Weights of a small transformer language model.
Architecture: learned positions, biases.
Training: a variant of Muon for these matrices, 14542 steps.
Each number is 500 + 50 x the weight over its row's rms, rounded and kept within 0 to 999. Layers, rows and columns count from 0. Numbers have three digits each. The size before them is the row's rms in percent of the matrix's.

# up: layer 5 MLP up, 1024x256, rms 0.132, rows 175-227, columns 0-127
# down: layer 5 MLP down (transposed), 1024x256, rms 0.034, rows 175-226, columns 0-127
up175 110:525486430431488522418530593491546509512587583505445454547417536483439575362507461485447482478414484488486513488458489451455555577503488485425524502526507535532449503495522510572494530515507592510549474593511465504447477558639450518483449443490371511531455482522472658515541466487597419516473515477500518479552560455501441512536605470509477528468437521555470466563347492471386526473456
down175 114:545493504534501460459549549457445494542526531391481508635502511586487481496473525394446414545459513453512463534465460453547511561483436483525530538570539488541574464526515465558488490474585507429507474466536443473513485503546533562416454600536450458455433437476492514476507501563511484526491511535529460491507461504525468528505459484570391520513466430505470481557486478494417466539534
up176 100:419405520462462533533490507478483496450474488492562533493639484457374505534488540408526493545485408426586516456449539470582425529499512427500502618428460519496474503493559568567471461374470599532513487407481501477541546525606518446493460439475461531491449406498505503562568577565591510539558484471498524563542503492503579423522526458518505529499454554533481466523514527460416483479478
down176 096:456480517538484461546468478573572509418566562462566556585463464503539488528485579623518477529542480490456550453507470582500420532489502462522595481484543515668493504485610502552526497479561445413515532498542501513519537505518449525539428467531467504436555533476493439513580597460444486469543495512454413507435491432506491520531524445489507475490472558488449432406490546468542604481510
up177 105:437532472451447478661501520509520591443495521507435489493482519555575488537531470502458465485449481449459434500507576562608524555378452361457460468417473540419513490595478435511526584421468540528549589389517500475490473556553487515476520470544478474541493515465541469511543503500488486437572504509423417547574509573431485406386524455490543565480456541408510474444555566639506483515456
down177 103:522474589558609425551576452482537488484478452517524587516531582486572443557540477478504516523475478559451515475468520485530590582446455464437507504480454524493445418506485512515454393536483512518580521487544459485496494490485526580472482488502417520505541456484551490611583482507506522447526417575401586485485512559434552486561527417482542547368571474499513563422475485539385466520486
up178 093:449568494486480560473520570425541516450537479416572533498554471455471488550497557569536524422461528500509530467427510461443470533513521520478521476489531569461509506484473428453539508434413574471524554494469498501502594473481527450492494556412496517440526487495449492583563468532431477465537482512546494478435467582622544442518554498552507491565514506489508576520444633474587590433393
down178 094:449550609479490505505490483540560497550520534514547489434462568541445544506516446518466487465453584484558467522608446516491514627558436536508496491497518458604494474448493489574486523494593474493498534558548464491519521544443448486656434427546530549474434520498503449383432583515519451437585562560484500551577535481379569498455507536437558510405448546492395470513440477530371445517406
up179 107:517566497581492437607585499512464510622484389556455500536437507426649492489563446484551547510463487520551398486477468526551534365480502495506510452408474484548526454463481505483539460464377512567589518561444522495477492449581461498534414494480494573570422459531492515508485423422526505537414569499522499488597449542543487465455511584477375584568435463512512566505396487493498428448449
down179 110:523509575562531549478619574572432510509492504523511552453557477467500484494477450472536546495477578467442591442561524541438509498445526450587468375446449491490461536603459392494532510523426537525498514543497485478603552606443479483555507485561500456460506499467444462533539403595568411534447523482460534600507429450510515516456542512584397454484526547471513438524531485422461465389463
up180 097:463429547448498553466468588431510484533469488603470533484525482407554476529457534576586448562465489519493501527625553499531489389440504557486501560483552508608453481479495481485519473526629557606461430409457476548558526482500455520465481570445497658486523552477459452440488561500528514554539546578457510556471444444491486458397557526553551514553524569480453516487577445419498517536636
down180 102:451425588563453593468504507467522550467466450541452418470542482548513483492537385469459566497489524521559574517440588468566474530470518540502550528644465494491493651550608468495507485477427487576585465397512569515498531462534357467429508514524502502462466386489568469500533514533508434483424460484594463472484448579560519464564508499468517491506434539461514530479442502631471551477610
up181 099:521552478569524508479429494464514524526422529537513515492450531510493560493547407575449505526560469582547573345549562515442603339536569496497438501489566489524513465538506535542485458601471521544585339490458485458537494429515457409609484451452560586526504524482605474516548471444504518488486481454431493475513446554474552519502466546413540493542501506482485571477578492499520504518506
down181 095:491505544559465437535566555431505422431465473549525449495600543460499507443532477673609462527514460467532420498484518518480574553564466471524492421499480561537502573528568505531608439438445451440567587447507550444548553471542475543545476515518378407475511510412557446497450358465477498548482561495478481582545497496504503542444523501549451501558529478518472388476500500486481496466461
up182 105:466506540551548534417499522515478565538537531531459444538512485594452493477464355481459610511523462423537456546586609528404438554548469568423540558505549449460506494505526505488564490513430451483559471502477517521451504484591465511507440540444551473544517611521524467535530459485451463556513548542463573492584566512557488439521473444480529444507532526484464483588571466415463463507440
down182 103:583571514464485452600521586457511461504490575564637506438523406509521515449532451467410570555464453500432467474475489525557512460544504510560583500488553564583475525513552609525501510456534550405480499559451516469557398487470553396390410544530504479505449515585467515431506510466428521559560519545480468572538498470527542559509404543431512460529533465564421507469469584478593478519464
up183 096:579467513482456512451398570488544507434480525613516477486597487484492477548470496412500536476562441549485502607573499492507586596475545486494487453497522478475430437578534392438446504456394501565544406538492529532487518539576422529435449507475465534395462504501557513522484316460558426534464512579436543521500519488538481549490558493572525470484473520568503454533429482509550572586492
down183 104:492552480585506419590580453434473513470455431468520545497472486519462463504458525511473487507474431507493562522446436536527444497416486510586594597536574524590496604497482478415489573454434556475408509431572556493493460522450517541507480405470493540504532506482606526548526459490413468535579391509441522559516471410470493514507511502537509522338573601449495465473486510383533476580518
up184 095:495523507532439555539479482528512426492468543375503419495485500436487533618525428504528514436532503495494509550499459459502564463484468508436476414440484576406549536559591519522441423553436546482418509456510510462439463529428573422528608455523509469386460529514483560539503401378443564546433504577536521572521466537593480462479474498481472416555427487546515552484570554512553472591522
down184 093:526546482528586533566613560519526547492537457504528538542525379529448473482463498550484455515472522483590459472383497497416500504511554417583519530506519530455534519520403499539562446501486494462556462515520475469596492500486579443561509447410491472492427498458481554472400443501451418470466518491568428495482492514501448572498493499597538545438487580531518414481469445423413539421584
up185 094:505443527511576494613591431502474590462428449529521485396518522455472486557499376437565493542474513481614572495501448464526510519419457530485457562439517585537479553469505543480511549462469509564613526500492527461502595342545548556586410519503521450437471508659552558540441488553530449462526532457417489466521588528472505439532430472540504530414504450444510503509566466485466527531585
down185 087:420597524519450526440511477503543532445524494540494500575477501462522419496502579533517506458452506497463470457507518502438476503460622531592527455534517506545462551496457487485484491475486496519412468463435515482557370501411523442422460388424440572515402535378504457414602477464404487556486435510490445598549486417529456477502531445459519391558542492406549500511471490499496506506522
up186 097:386520493534525532458513407582516572484541523549482499467517488485543470446492448424580494564454536529463582453471394462627401597556592478467499428478463428579565485490445445504560366558443483468539448479366578568449478501594530441576530472539453519579538555484554440413468532408504438569497533454470484512496489503529474465512475437501579469539512459568530549545497562531518450451526
down186 103:424463431361497491448490608636450425537441511527483533514601557500595481471425507471498398514510511580479550476370533514507475498545522433502504547488526520469489522578496459563528549500489438517532429591456517490513536508517507448561453527631546490534387434489489530387476552363468512527532535593470458464506424493582479555496526563486467468451572540541529475483512567472425450380528
up187 101:493518521480486477385420473484444561515510475497547523495415489478582610493559540478491444551470596499429532499519544518498521594499429600444460494449492558581522511471537465427434539545521570573500454473516502546501540477530527535539561513433363513472502489542575546515525485452479410499487469527502498460612535446543535512523470512498435503448493449569570385540477465418464436539514
down187 094:427517469511555439522503587525477519522436487468503488516545520519507489516531504557477505540432503532487431556504525478464508572482539536450500465519518514415455444520593591515563499426503471507395458571549527555535467512508466560495450597463587589522563509496431522480448512457582449494434513545517447484513460560547526514467551583516470557534481474578606453409586528484529456550451
up188 098:529471524548568449603469484492572397493472428492513523464454559363442519506456511507411457366507521492479449523575459557406580540487472450501513553589516554468420557582458411466563498513489609468501587480449518512618530449415502500490669452410499504491470493446477556491478427475450447505473416469520515564531518590461512533495489442449501459447490513542568474461436503550584491487572
down188 102:481436505595422433574422495461552516442523468484549565464482437522502493468458465574499449566465455513529556408461449507522503468543521441463451384554490588527558573418453486475495545454560537554454494464496500478485496593501449578514519585545468470451472456477484492498452411494526500382509469485563363496559529443504468472439383583596521481618508565453448543496482542498560533484556
up189 104:453506500563530439493553465528426496524587531568557435503579491435484483558560458450502515488509510484558480520445518542465544475569519431552464592474559438452505467531514471524532500507435473603428576516501547470453493515454517473501549557400567509562490422461481524662361534456531546392456575451444493457541542411482534411471485546521465485514457521489467499537488505489353447534563
down189 106:502536461506507454460507538451544413512464474573584483393570497489452491385451454448523442523495465502530487512460509497451490500590413495546507571390476496599517505587574507496463446548579500589560567549534462498454494525474537529527518526484609540646575555486495569578534488463483521493407519352471474488483460435499519475456431436469544568562469557497450460504550486518545371527498
up190 101:493566561546456466509433523534476434492466450513498545508487500493543532492544458412479512450537569511506498451539495481438570432568580400540553455491532501482508437470488500403521502534627478456495515486541449504515484459518555416493536588440471500467520446515450555554493471463424489526501496573526488455617418564534479518423508518439496489449428519542501625580486505425464512583447
down190 102:567453412500565442488497529503432526469465405534472473462560544485572467506483503428408586510480485485540393517526544547537569497564522574522452565544617552518501487478503481589460485538519540482427552490553535407455497501476549461494493574545515518523519404487588485488404588472534615494515403542455568510483552504513413479471464565480502450556498414459576527578429389535523509496445
up191 097:597517479502541536473607521532494536498396446470540465505507578470439505559472577521514465481487544604523403470540499467536521522429473586465490500575553508484394480487573434482553525535386574457549359536443478456425527505445483454460427543481504497531541514417542559427547590544560472486454541503487513445481482546524552566590453498464533464469540489582537494573536542505398551612530
down191 099:518537488438485503582574445474449486447464381464503462558525477539503463513522541447525496492639595381522511529485464538481473531576433568524484624509454426470515408477494491509494510479508591578511622555513507588504490474468565399468615604512483464586578487473478506441506528536537470513471449477478483538451511476485517513518449501506533502377411537416376534478561501486489558509411
up192 101:431514529492495495511426491466539553427486448449537539478389474477547459456481523421500482543520427441431441503564575521523506484480481545444430587467500532525491493484535512584515484462517602494495565423587435472469561533524461414428511562546611548567559453396446662517541495554498454481528505441516395488554527509527541447401474490473488482440440494514516443561549535510497464567511
down192 097:612453492517555461433514567516573412509480432494472433478499570446498504607418393543519566398513388484420513525559491438478469487479498396494432469554550509480416543515497437553525518522411561586451566530447527539433568522489536555486428508448568518563507540535450443512511457443428528515549553435610594476533644461508503518486579463397578551437496557386619486503438598576563518474449
up193 103:399532532539595507468412529513454473548527479518581550593454499486436417521522443547507468431522519587478426527463514474452489505503382563518408509456506499547474552449566598512525498450522469517634476512555479401496571549468519535521527505538463524429402464503504533495475523541467499472514503464433477460431526479429449505576569514566542535528533561459489580496519482575490468570471
down193 099:441503494433541525483604503449526527502502570478449458546557590620560507445503435490509444624533475505522400525546506572526484427471465459553427535551484548455492453511481557470452538485472446451450597552462502449446489531423567504492503493550599487503501540534496451488433497503539513477535481443459499517365521511495555496567467519501593541504511542534572499426546382498469467502479
up194 095:492408571496483570499551392508544409572461504555493513508537531427483565509463479413539557545415519395562545552505473463486526460425446487646569544577486439570514397500598508474550505527446495489567448554494413473541482557560482419546518449561463514429645501423419513534507525575485611534506485481407506503476474542499467497506451465459497402560472447513476571510525529450534541539496
down194 100:504607514421423516441569487506389483554436466484515466519452463502471491477529517530562454527523487484575448445469471543455483589567462425605503506493389516582556509487503461544523520500588551419507517503498594499481535564551488522569461550431454604538490560399562381545477474534426516573477460451499537487501472527465501566551542524525481572437453500549472482380487423574543532449554
up195 096:548539444473438529553550536456445556525511523506485469477497510547512456499497467495521504521549478479468470435530558574413497471480545543454544574455544542475537569505504476514478485524559454495509508492509473538452433559524397471433477484538609489551415601388479482504519466568463429539471529545483452449493554457540434452448480387463506557477498487444449530496468584536521473503430
down195 089:503438470595594496446505453523473464498472464475544467495475505439586472497556499492451541432389541513459481456553431515491533553546483515479533549504434451498581489457499576526518607504503564511508485490476547404512430520518459511551444545463589466575676520517446500380509451441468621467553556443518397458482540553488487520387483447495471503466483515510543560523580536536538533468401
up196 104:503472497491581426458642463439538423531559511568506435505390587437525486526520499507449477448466455484464556418501535475422513449530529547548554416421552465491488487577434478545548513454526425564481545418537503577531465452513463548489408521418509546546436391507487414436577364441552460437513528554496401545511439520585496554541507580508546520518481578555517468532495600475431442521539
down196 106:576465555538489462542523453441428536469536423455482466460531443487504539512551436397483571463449453567512553626536530529440514453449520526531545425553568480430458546480540562523486567471505500432467552487497512494550656495615443480489529446496512453524409469442474496534508537471496525492507523536438549510518534413574507520431469566559498559520542524455605523515491574448474482452531
up197 090:549555531576569402504427377509476601535490515509462480541441497530505464483528463559431483433479449494481535528461583549456588511459585443463486468477534569467475519518490510487504475571527520529442511562480501455433610559427518504595499423446410511460486646476460483452595371460459503502539415431557451617540429552461538514463503545437496507527526483517584502479497436534549487494483
down197 101:551459478436438447525462600549460477523472522540476511585507443555496519452494526561547457588503537456505507468566478556465445483390526537465542491485496493574527540470543394488497473480550478574473516524446484514456406550471459465400574531481551470525480512445466385569575511478488424483537600480503484507418537426496513529435466530459557463530474561399413496537521518497502590462436
up198 105:499520593556511506499490491444500453459499465475574535388527502580384473545434427532426557589509437496563511495510556535543520576551470364516526508538492482542458485499455529436527531525456586464495558518442559421493522477487496567508476501469528552460572647544460539590470448398497478521410535507395554468480363530521490556562453463422512505524425525600524551550537517450556468496529
down198 107:482464525510542610505483457478473529500525443497471554498503463535516487562600485400534585575504476541506448512559504419558606412520574586488490507424481529507499558434421563415551461601437492461497481572450516501455521550498468507431491462517591458486465569426474427465476428438458536555491570552588557420536528524485550505560455501559434540464579462578554570470441515528386512469485
up199 097:518511604493558448532500454474437448449526600512496479558459512418495516504436536473489618469509522607505522593410450491510529465508516523452532510472543491541499490479578575631490474444467532498481568512576547487433405475503517473545524560556465460557540435481558430538491590482444463489519429465480470494369455596540460555528498439514406550501560537521521500472467514455568508624458
down199 096:550472577436398456456467458494477490493430518498562450470542568495502569429407420467566580649543483536497441477466476458498508452502631525391497531501456522453447482457512536540508385505392448489522623573505505515498440521508559459459517489548460487493520551494485457543519446465471514453455488464428514510562454456488483485510532423564525533606460430532612564388479483460498498652463
up200 106:523412512492523536475523430436622460510561501414525579487434462538445498516444540533556522572513469469525559422391522517489477529555447555468587527417439565538630444478444449514438530518523550514605519569603501467437477456516468400555497452447532514495495495428489495525501514585488536491539477516505529500493481499494485494522498465532464500399517549519564444333507536491562379536449
down200 100:512292498525436622506498537488491446643472510527478438423454486453542445460548489532490522485483483480559505424438516447530494525515483577422512504445480522579583459421491549522521485482547433549512453441574523450462460526493494536498473570510441408517558471540524534470513509360550568592555476465443555551441484476529478487545463499459445495522510518548398530581447404469473455550397
up201 104:453527513417452455482434462570421375520466587535482513505403487485579418459593509382473554564473498451486496589510541586504505530435450476476427526543501441591507471423487606515557481524436465644474584537511458530472557455502518453578450469503488537464478459522441460618474521602516440450508492573506524524504461501503481599527480483525561481471538458543484513526539484587560531400479
down201 105:469597542493445528464415404493591440487465595544450457520521519528489541418551529466554504524435564445542532424395445526481449513572594426505516476392547441418481434501494463628496504515489509467434434511485511564474483465506554487524466526463485544554428495605507476533492529600532438413417474515586553360543563479486579494480551546511551433487461525561382611544488492494615509407543
up202 114:498476482538464524480594449536521528432474533507468536472650548530529487555531487589470536548547491558453473535477490595520430403515462492474432554523425569508545438516495585525481567519400574402583464538437530521567484518435423536491487470433523509447435572502495480447489474492426437466401593483511481459546425514564497553454596455480528461479476589475504472593488499489526562420546
down202 110:427464449571525531542546435482523474536492480603579513535399498522480431519460452501566517472490478396482507448473541556591455457509460467452567489440456433520535426448487510463515575466481397453475458438519396502384472466567572507519547474625539481551422477575416537634592508500503554479470566488511458404515449469519508518508470577519524483559499543563582431541490521476445514493490
up203 100:430554405497485474551568468472532486450555444461456453428563477436583454478569535532516474472476519490530432461454432467548584589550535558505408561516445546544600421518451548573516414482514462611547562481451469464638454506634424528571482519560498444419506489506488530463503479543541434422461509552509465485531479529573465468485447434528411512403503397430451499480532563447498499492491
down203 105:552549485482518469485496480446394480508603481496507510535542490496571493456442429574541485538525454451516545441441463514468554522466548560549387505547557528481545513456549445437471468496515470586411537562482449460462469526560466418495474394531555512509411518410445526511549460580507490554438492539498530423503516446451491468570532469607390531450518474425582430462497537449461420497567
up204 100:447456465554433499556459512573483571477447471471549566492576509405469544424609550594516443590448388578609421452455472539517482475472564501504520442536550502538524513505486504347435488544501613449537393568497479536529504519502521469513552454544601399505561531462457465564403454603421502599528443548515526454471522512530535398541586482430490512422539457546566520452496433503491460505540
down204 089:617441509578564502514541489513483472562505453461524569418526494476505491433469389475496553501414452481405463432501545380496444522517480496413565526423542492488500503425451611526485481461469490527570457501482478459437472505523586539555483448503450518463459572569498539542468554488525551556436502572425491554525477530497409470474502585515568480516510476468489459623560585513555556568405
up205 102:515464512500521535470539539426460470513464450525621511440507511501409416531564503457448536573517541504582527486541519536515567491471519546592489597471601551532513518422463562476494509441461503573548465413478430610518439467460538458448565533516539535445461453404551575515611588533478536424411510538407464398548536511538542455464487477540507471475477445507487496517550565481474428481548
down205 102:516485510474454443455449442414442470508455506387528557467405478409490483526517551548564525517490482422503512515522452512613484499502466524485566406419575433584428489551456547472533573553482445508453456531441433426556493518571604492350453487548515412560542560422541536439544516497389520565544535465438444508555551464477508411473479478465523494507465458534425528527488512507473473435538
up206 103:460532492517498524522579415548517588555537540523433473520560520477520465441516493537498468523454483495542546445532511534525509448550499479537466411408471445563565527436407452593538553505492461475490559508488587491462436513507486556530559433512472459533514420533493478534470491547530453489526633555603521474483582500397469490432521495544495497576449488508577464458524524506480437521530
down206 108:532538428523517409507386401503479608516536457527555497465385416527517494493456547485458443497552494480504472496471460455580584534522517481466584601463457408548563460585468537557486561528566513477539634450528505479561455525508433462388587488486459543474483494482510436499461524562529529506431571438576415504459438511420564441424489561513476493520416595527447445383475533528554450449533
up207 088:415541562431619477517544503477531426436536485514471491548465527466439535485511541445511440556530395566470446508531510434628475533472513465552473416464533539448475422489520465475449526486537609488462561404497516538513511594539521395542523608539542569509533535432456535442486441615387513496422521430496506525527511505414536523531433541489427403456521482485566451567474458519496417409517
down207 082:539526583429529471476459530476520427566480479462526547477545403505564450554534520457464510499598521371427574471500522446451593513519483458522504536525484463521576459449533509478472503622416519434482492462420445495582494523465498470531451486488573574489470469506483524536508472491472620481484495538451531533531456490505581385470412455515555486548521463451553487560465478568540476567611
up208 094:567530515426499561410533539470387544509517505461497584529503468517476478517545505518561540486554541529444571479580396420424422498532485558444394496444506500453490416463516461512546509541417442601525409465509639504445520501497472431481513521436475429488591521494521408513533528571534476514588542518402491531605482477477488503413541548492554408546538551532447547535528525511433561526464
down208 102:518524463482516492496479582456462452478610553557393504502555470495469495488439508565409488431542584447555556387481381469437494466556509456593538537506603448450483553493538493512538515556433521445495609544498515489519495500500539454545485565477444497444469446501383405485457493633425514480505394439483488504397555567496466439423444503479489509518482459444473504417502578546452551558494
up209 102:492478466489572445501471566499607539484323432486568558592528475544568467529547543508592463526455431499414449539511562575443449529520581477472481517476474413540463598561488475520596547499408416457471479508453518457454400437475398570548520538499514453556554510500515556533522461510492528556528457460524450514467429498491478443508472518536488486432555478497529530531512538560539574449459
down209 102:496432473439468539506453614467584505531521573510506474522567516439449467537603460534534485492501471511424509572496523456408406476521574529381564461536463487518469528551526486542499477595542538491571437470486481587524368479479494621464556517508428434505508547532469518425518439601460546500573474558519525465477527481475523405510593556499449546484449376575579487451497413479471518507485
up210 103:509563477476564571526539469421490524417544524496543493477571524453485476476510470635441574570515488614525540491473520529499552558452631468589545588543503511501511436454485568483448455424394491532471448444473436512488419600476526430526521482528531493524493442551580487421501513578454488522475496463403474472420483443497536463356515525548487534489529435530469528498451547432447652494562
down210 096:422522479532533482547469524452450540490444427572444420559521434539572421539454455456431516511474511567499507473495464478495529514537476535560466487532504472491527407531558486465483540556438487452417526566535389580521540478484451568479438411455467573527508444591488458492432551557535505497436508556537520515463455472632448529531519564505465499547484491466566533486509511520577619637400
up211 098:516596435491486472443426528554461504472554522480454462570525481496620529437477467448410478475545528435387511491534497457559441549432518436445463504559596479585489516537448421438498545503527478420500526451511480609419458523510531525563619490563540486387579537492469543595447414553507500458581480579482460394486456488546553402537599485661516515495560480463516471494470508484474511500460
down211 102:509569484521458474575545463422482568473577538412566533540432511581484386474506450523585532451461492492477428492449480518563545464542510529559507517569538445487520380568418459496474524416413578491509527485599541540455644518479489515487490495467480534403520577494470460541583444366506522483576434411543504436484547514486517559537360459501473483503427544442551521480553421493528466469584
up212 100:454496541581540500566508359532532518528456442483527523428477494521493416561554530525514573507546528533518424526461505449558582503577496495496475483597472521553584585547435478531535501499385510468498537492489444501548526550528509419454480367490577544549530532445459444479401547500538617497467459404547428625484459448559601555530563511533448536400489581474526507589564579569557497488484
down212 094:523514614495423470585555440592498468537409507481585452535580495498511568406516453492561467495493514522457565443517523440459542508490444416527442509490421611430506509576479473476517528535560553490427514518442509392558613466486491459379516422479502548495500566534491483410469537479495399474526550489518482583558479485558515443506533530456393498540496421415535422461491571439489482525506
up213 096:473492477539438551494558587496381491573424451487485539614410504465464565583462544445574452436468524488513487493427604498473526480575534559530513553459428461515438551621478489474473451545565478466496548508509564483457473556501535424488554544507489505470487460448476497579542534489481600460447469501533418483492508450603592512504507419457446538475569583441541493572380505494476590542565
down213 096:551536452392468500460558474445498543550618474556544444496564540451469545481534508482502526433464580504560525611475416433530528396534416492516465472561429406548557574549510541486539488518486437483435560513576448517456550565536521536511411458452457521466537511506636597473490504411552480491490495484481554562433472409492498450382589520506547456433532459472522503511502608582576508474434
up214 099:494421545492543488565577450471442525507526535489471483452513545507435498508535443460535486470490487631599556506426400478488456472517473538505490536569446521479566518492459397457508461481480423479561513552617435549548537540532517586464516476440528466461528578447503526510474464535525483460624562456408444540568475575634533407446403451493475532427465473571476515499500470532466499469380
down214 102:488476483508473474548544502502517482433438454482516453482448460503453431453462633491474535479445497446561516564516579451456486492534547496508507577517558514519623494599576543521480462465464466531496421380454406425517500479389512441440503486533542423518515571518504534530503509584483542498497515529507519521559492432438521582481428541449496512501588471547405542473521507510547509504548
up215 096:586490477466457547519501561523441472521419554519531624538453400443492512497567517469526511379524513537523443453510498452506553424460499494455464462492524494558454479544446559503460441483539447518533484600654553535477579418507536556521512507378478546554505481508504492490509576496527540523498540555515573406453586578455490416488489503569536616542447455573478473568532541443470546512508
down215 096:507533492472409540440521402509571489520507557492426494530530432478483459483610490508530486504545544418557494460479583582488509498542441382546591585501533563496399588518505548542542558498508513517431486502485430450495513427526447536504573513571543286492481540470437484482528509487476545584413510391464458505543409516447477504486486577451548485498449485548489448487423410469551496465523
up216 103:509482469536438622487518401482543533497472515609409457457455516493493524547496560483469501558486451518499564442535522497442582513564610566481498538453503410483531453413501522539542536534527383617541522509467433456584511477523550410394548496618539495511546433607448507457544558495488499547527487511480512460525413478470603445455480496468488399480469496512490549565505532463488544493495
down216 101:583429511513530507518498407541497612525483470513336453473534446536496441603438534512506527536538535546521457461501575440536525554537496549451450524441526479476525448561451480474459513460438507426564395524485538531381441463486526484474552494478405555512575479472559609551437496550491574461454557503490441531455509486570517466571471483468432536519417578576437479540561562501521539434520
up217 099:543493505491510499548514494500523426415446520507505529480462520542476500494525576448536512403398544549585503474499482642521576394467557531497446635503464406477407465558539491488446594471424425520501513525472404602464515441531552425507482530483510476478538462466572564501541478522499423514574461460551578485524450525456420538437551486574411524522498438430592536555516543504524565475479
down217 098:487457457558502461484441403536557484406428517405415491376459478512517466502511569539504522528573503511491508589451493504474470515504456528539499413531494446556406452428535571427431477488522405425511429464501507503452481474518510541605534502522495518464461436473516619510457438468425525612641460446562445528508522518522459415463552508539484465480537535495425524523569438441442491595492
up218 102:470472527500569514535433583574493534386535430502467532475469397504563475536464455500533592504454523523539520578497554442491465579381467498511427516505524548519518571527441469425425488479495469516499521504517520575543523484536425534526493426550434542464470470544525528496542434484597562568398495401489448548572547448531460379448545507562409534534437511400443479493498474602532558513571
down218 098:473478538490483567543518456574532511585575480504547403573469437540525576554475482550410534443488565436490457417457511522526510514544468407565565559465501478590506468513455449570454529534518540447465546493496481533603492406448478555515545535459378410491498482492470545502462595538490479545416597491429557516480636539486363518501568481396518510552463509485534516482452453481418469525577
up219 100:501479423491503451509488503558448575548526584443471504547482474502545417534481455491560477447475474518332469486536541462399494507562580435484507523472549488531540624471496489463537476533510531503550496490528512462482567466564436511469555504526465522445533472551555535506385469471527567546556482540496544509455430567456551482447504532545571427424523523534503463526447501521509486477439
down219 105:438471492493467528534441390484452599527450515539361467497475482425507494527525450472612486422535496513501472482512511515551557441548476448505512438365529564554449527473550607457517461494554491576506534618486571462494495435493515658480501452482434489551559529480508478465415478534421508476442545387540457410543492483498517457496464493457491581593554526521477580446531579524445480581517
up220 093:439555530604541436468495472465524424552539479461447453520544487467529495476535514429524548454505549480535494561521486473483404456539544373444506583519449577516531494659460558398459385484509461447467555510523454456434505427556477540465478432445477528581528429538455490476471519529455480489405481536509484561424523513580548505464560496496511507476539463508445453512458409537409567485453
down220 091:520426412473562442517489539568487569473391560546474493402480404461481541491500519577418457579484504498552472522543528485531511564519524542465537551383503552566495503518500567543467574482516483501559479550518570566394438582397472482499524494539475581546408521434542610576478474506556523431511495538466573513489489523524491521553508485520525512564424557533543552496482535459520465484582
up221 096:494527527479411520444483540618439585504558508550495421394531484473468453483487526521537447593488456505487511468527505581458507548495466351477516497534516421552465508488429550499594569533413487538599569471530529528430449491431501560473455479449547470633493444535519463496556451524488463519449410503551494492559591476609469507451532483449557474509486536523515528450426575472428561494452
down221 093:569510454469440502444475510427500542554562582503491491381466566530474487475469521472499504508475504476496344378465517491435491476500527511465509452433565414486488561516511501546544473504480495446596436452609433488503531523533465501493565486489550498533548387434573617530515608511495481502516504550539463496503504526497488460518505560510460615564486490557447500508441497614584416553468
up222 108:490442457492473499530488407555487507330453486504479546591552427570582436533496481543496578504534490542571516521574552506555419537539494587476488550552529508475495479447547478556390470463534419498512550579625510443486553453466420479539597521544558523536567457591463441480489550463469482459468531477482502580435449537478490489409553538499517554406427565584468505574402501514442461414492
down222 101:474526343444437413585451471480559545489527539458369484486523479516431451520574438578487441456489438580486514502520551514513514491551498484535495524497504493407456484464509452429616525571459582528547454503557573425431489436505490551486422461484434566533416485514556564455529526467544453542520566516497589529433499484508521433583539496459409475525444359568487499482498494459443616469507
up223 103:472552509408505474512504511460355500405535479618545550555425513451509540515466421564541553440387518486503497446525444508421479492488473504524564509595536513527536521508511504493496507417558531513486524483508561506559573469534573510417493445467543486568455461531524416523503530546567459446464534547556465478500504489455543487472538466510423414434622535484469468518553458500497508505499
down223 112:606523531489504579532608531529515560483379506458531483508562526555453585502530605534547473533541369458486491563499499519580503536416497453552438476426509478484434538450540534504483425465507505482449432484440428485528486532420438524425458493591434443532488509547549561378566554484532511542497443473497486504520510441442444487486535503513433463517469401495514600459513413488563552459538
up224 094:537471591529579565464422418576449502454481386544413519500459483564424500554557509518556427536512518482543411552573421560554486448435502472477448548539522450477458552425494495509415435517525545467445516423514527532555448455516436450488516464517473540443524463543511445526553547483574459501438458527615536514482541474523437475516434509517583620504516517596408592549501465540504509411455
down224 095:504480461451562535574470480511445554518409563431477488554531578598466607559427499454536620481554544525492501486517543435479569508517511458450541446552428567440570457541583584470426501540512532510485418514460508486478531458476495448553531530484507515528510539531412559466430452467491509444522532619506527417518448426555448502417557477390515460526553472493556538446495564480479399567560
up225 098:515416499498549462513428526509523502518493493525484439344606509577518521466466429548508529529481463626434506461487500556448430490454487418480548490460467440541492454514530435448484452447483429498532519461569521643555439486543544499547590534545527496441528535509523501575413494520486541477497471585569521493479569480485490515476541499552424487472556443494462478541527514482505440487503
down225 104:411498495601520464500530416485484575562483495464561459458463484376484570447556431595519470478527517447591519484487550460471472514487474549521461569500455562478524547510480474501411493441431550477528478574493584469500604530606452410458481426542553529388507556466506430513523466472451505506455490419434392548523470558467482408466575576482459538509510525594451459541540532536509500531444
up226 102:456467530479569530549507558425503478425557503448458503520507444505520434535531568522474478490578466574446606552487487424514427474419447530440472480476485503548421491472511418580481521450447500450502450513567535528511407433525508539526575523385565514532469614474562434492475529491525508534580526472531469512473431574566563563522584533534546459426426519534563511455457450487470448453500
down226 103:445492393476449496523520638528555390437579484499484470466479515542433461565546522497494525402614518449524483438477533532523492538493448572488481470452479479495496478463437486515560481471505448509522484483480511454453594626508371534521570505532421501454596442462583490428519456434480507489566479491416488499501470443536518479654455452502510506497494478570492455581549496565513583455516
up227 106:464468488590510478452452517584539456400458487452464497599485495424533407417499514563498485459504528553414488551546459529513489488456557412418483494548503468540527532421571477518512515489469489555468505471489587468465473466449613488416433516469525527494489411557502397461568573492551541434483442561486543469572516426475480510532450403481447518583491556483523423568501559466539518515481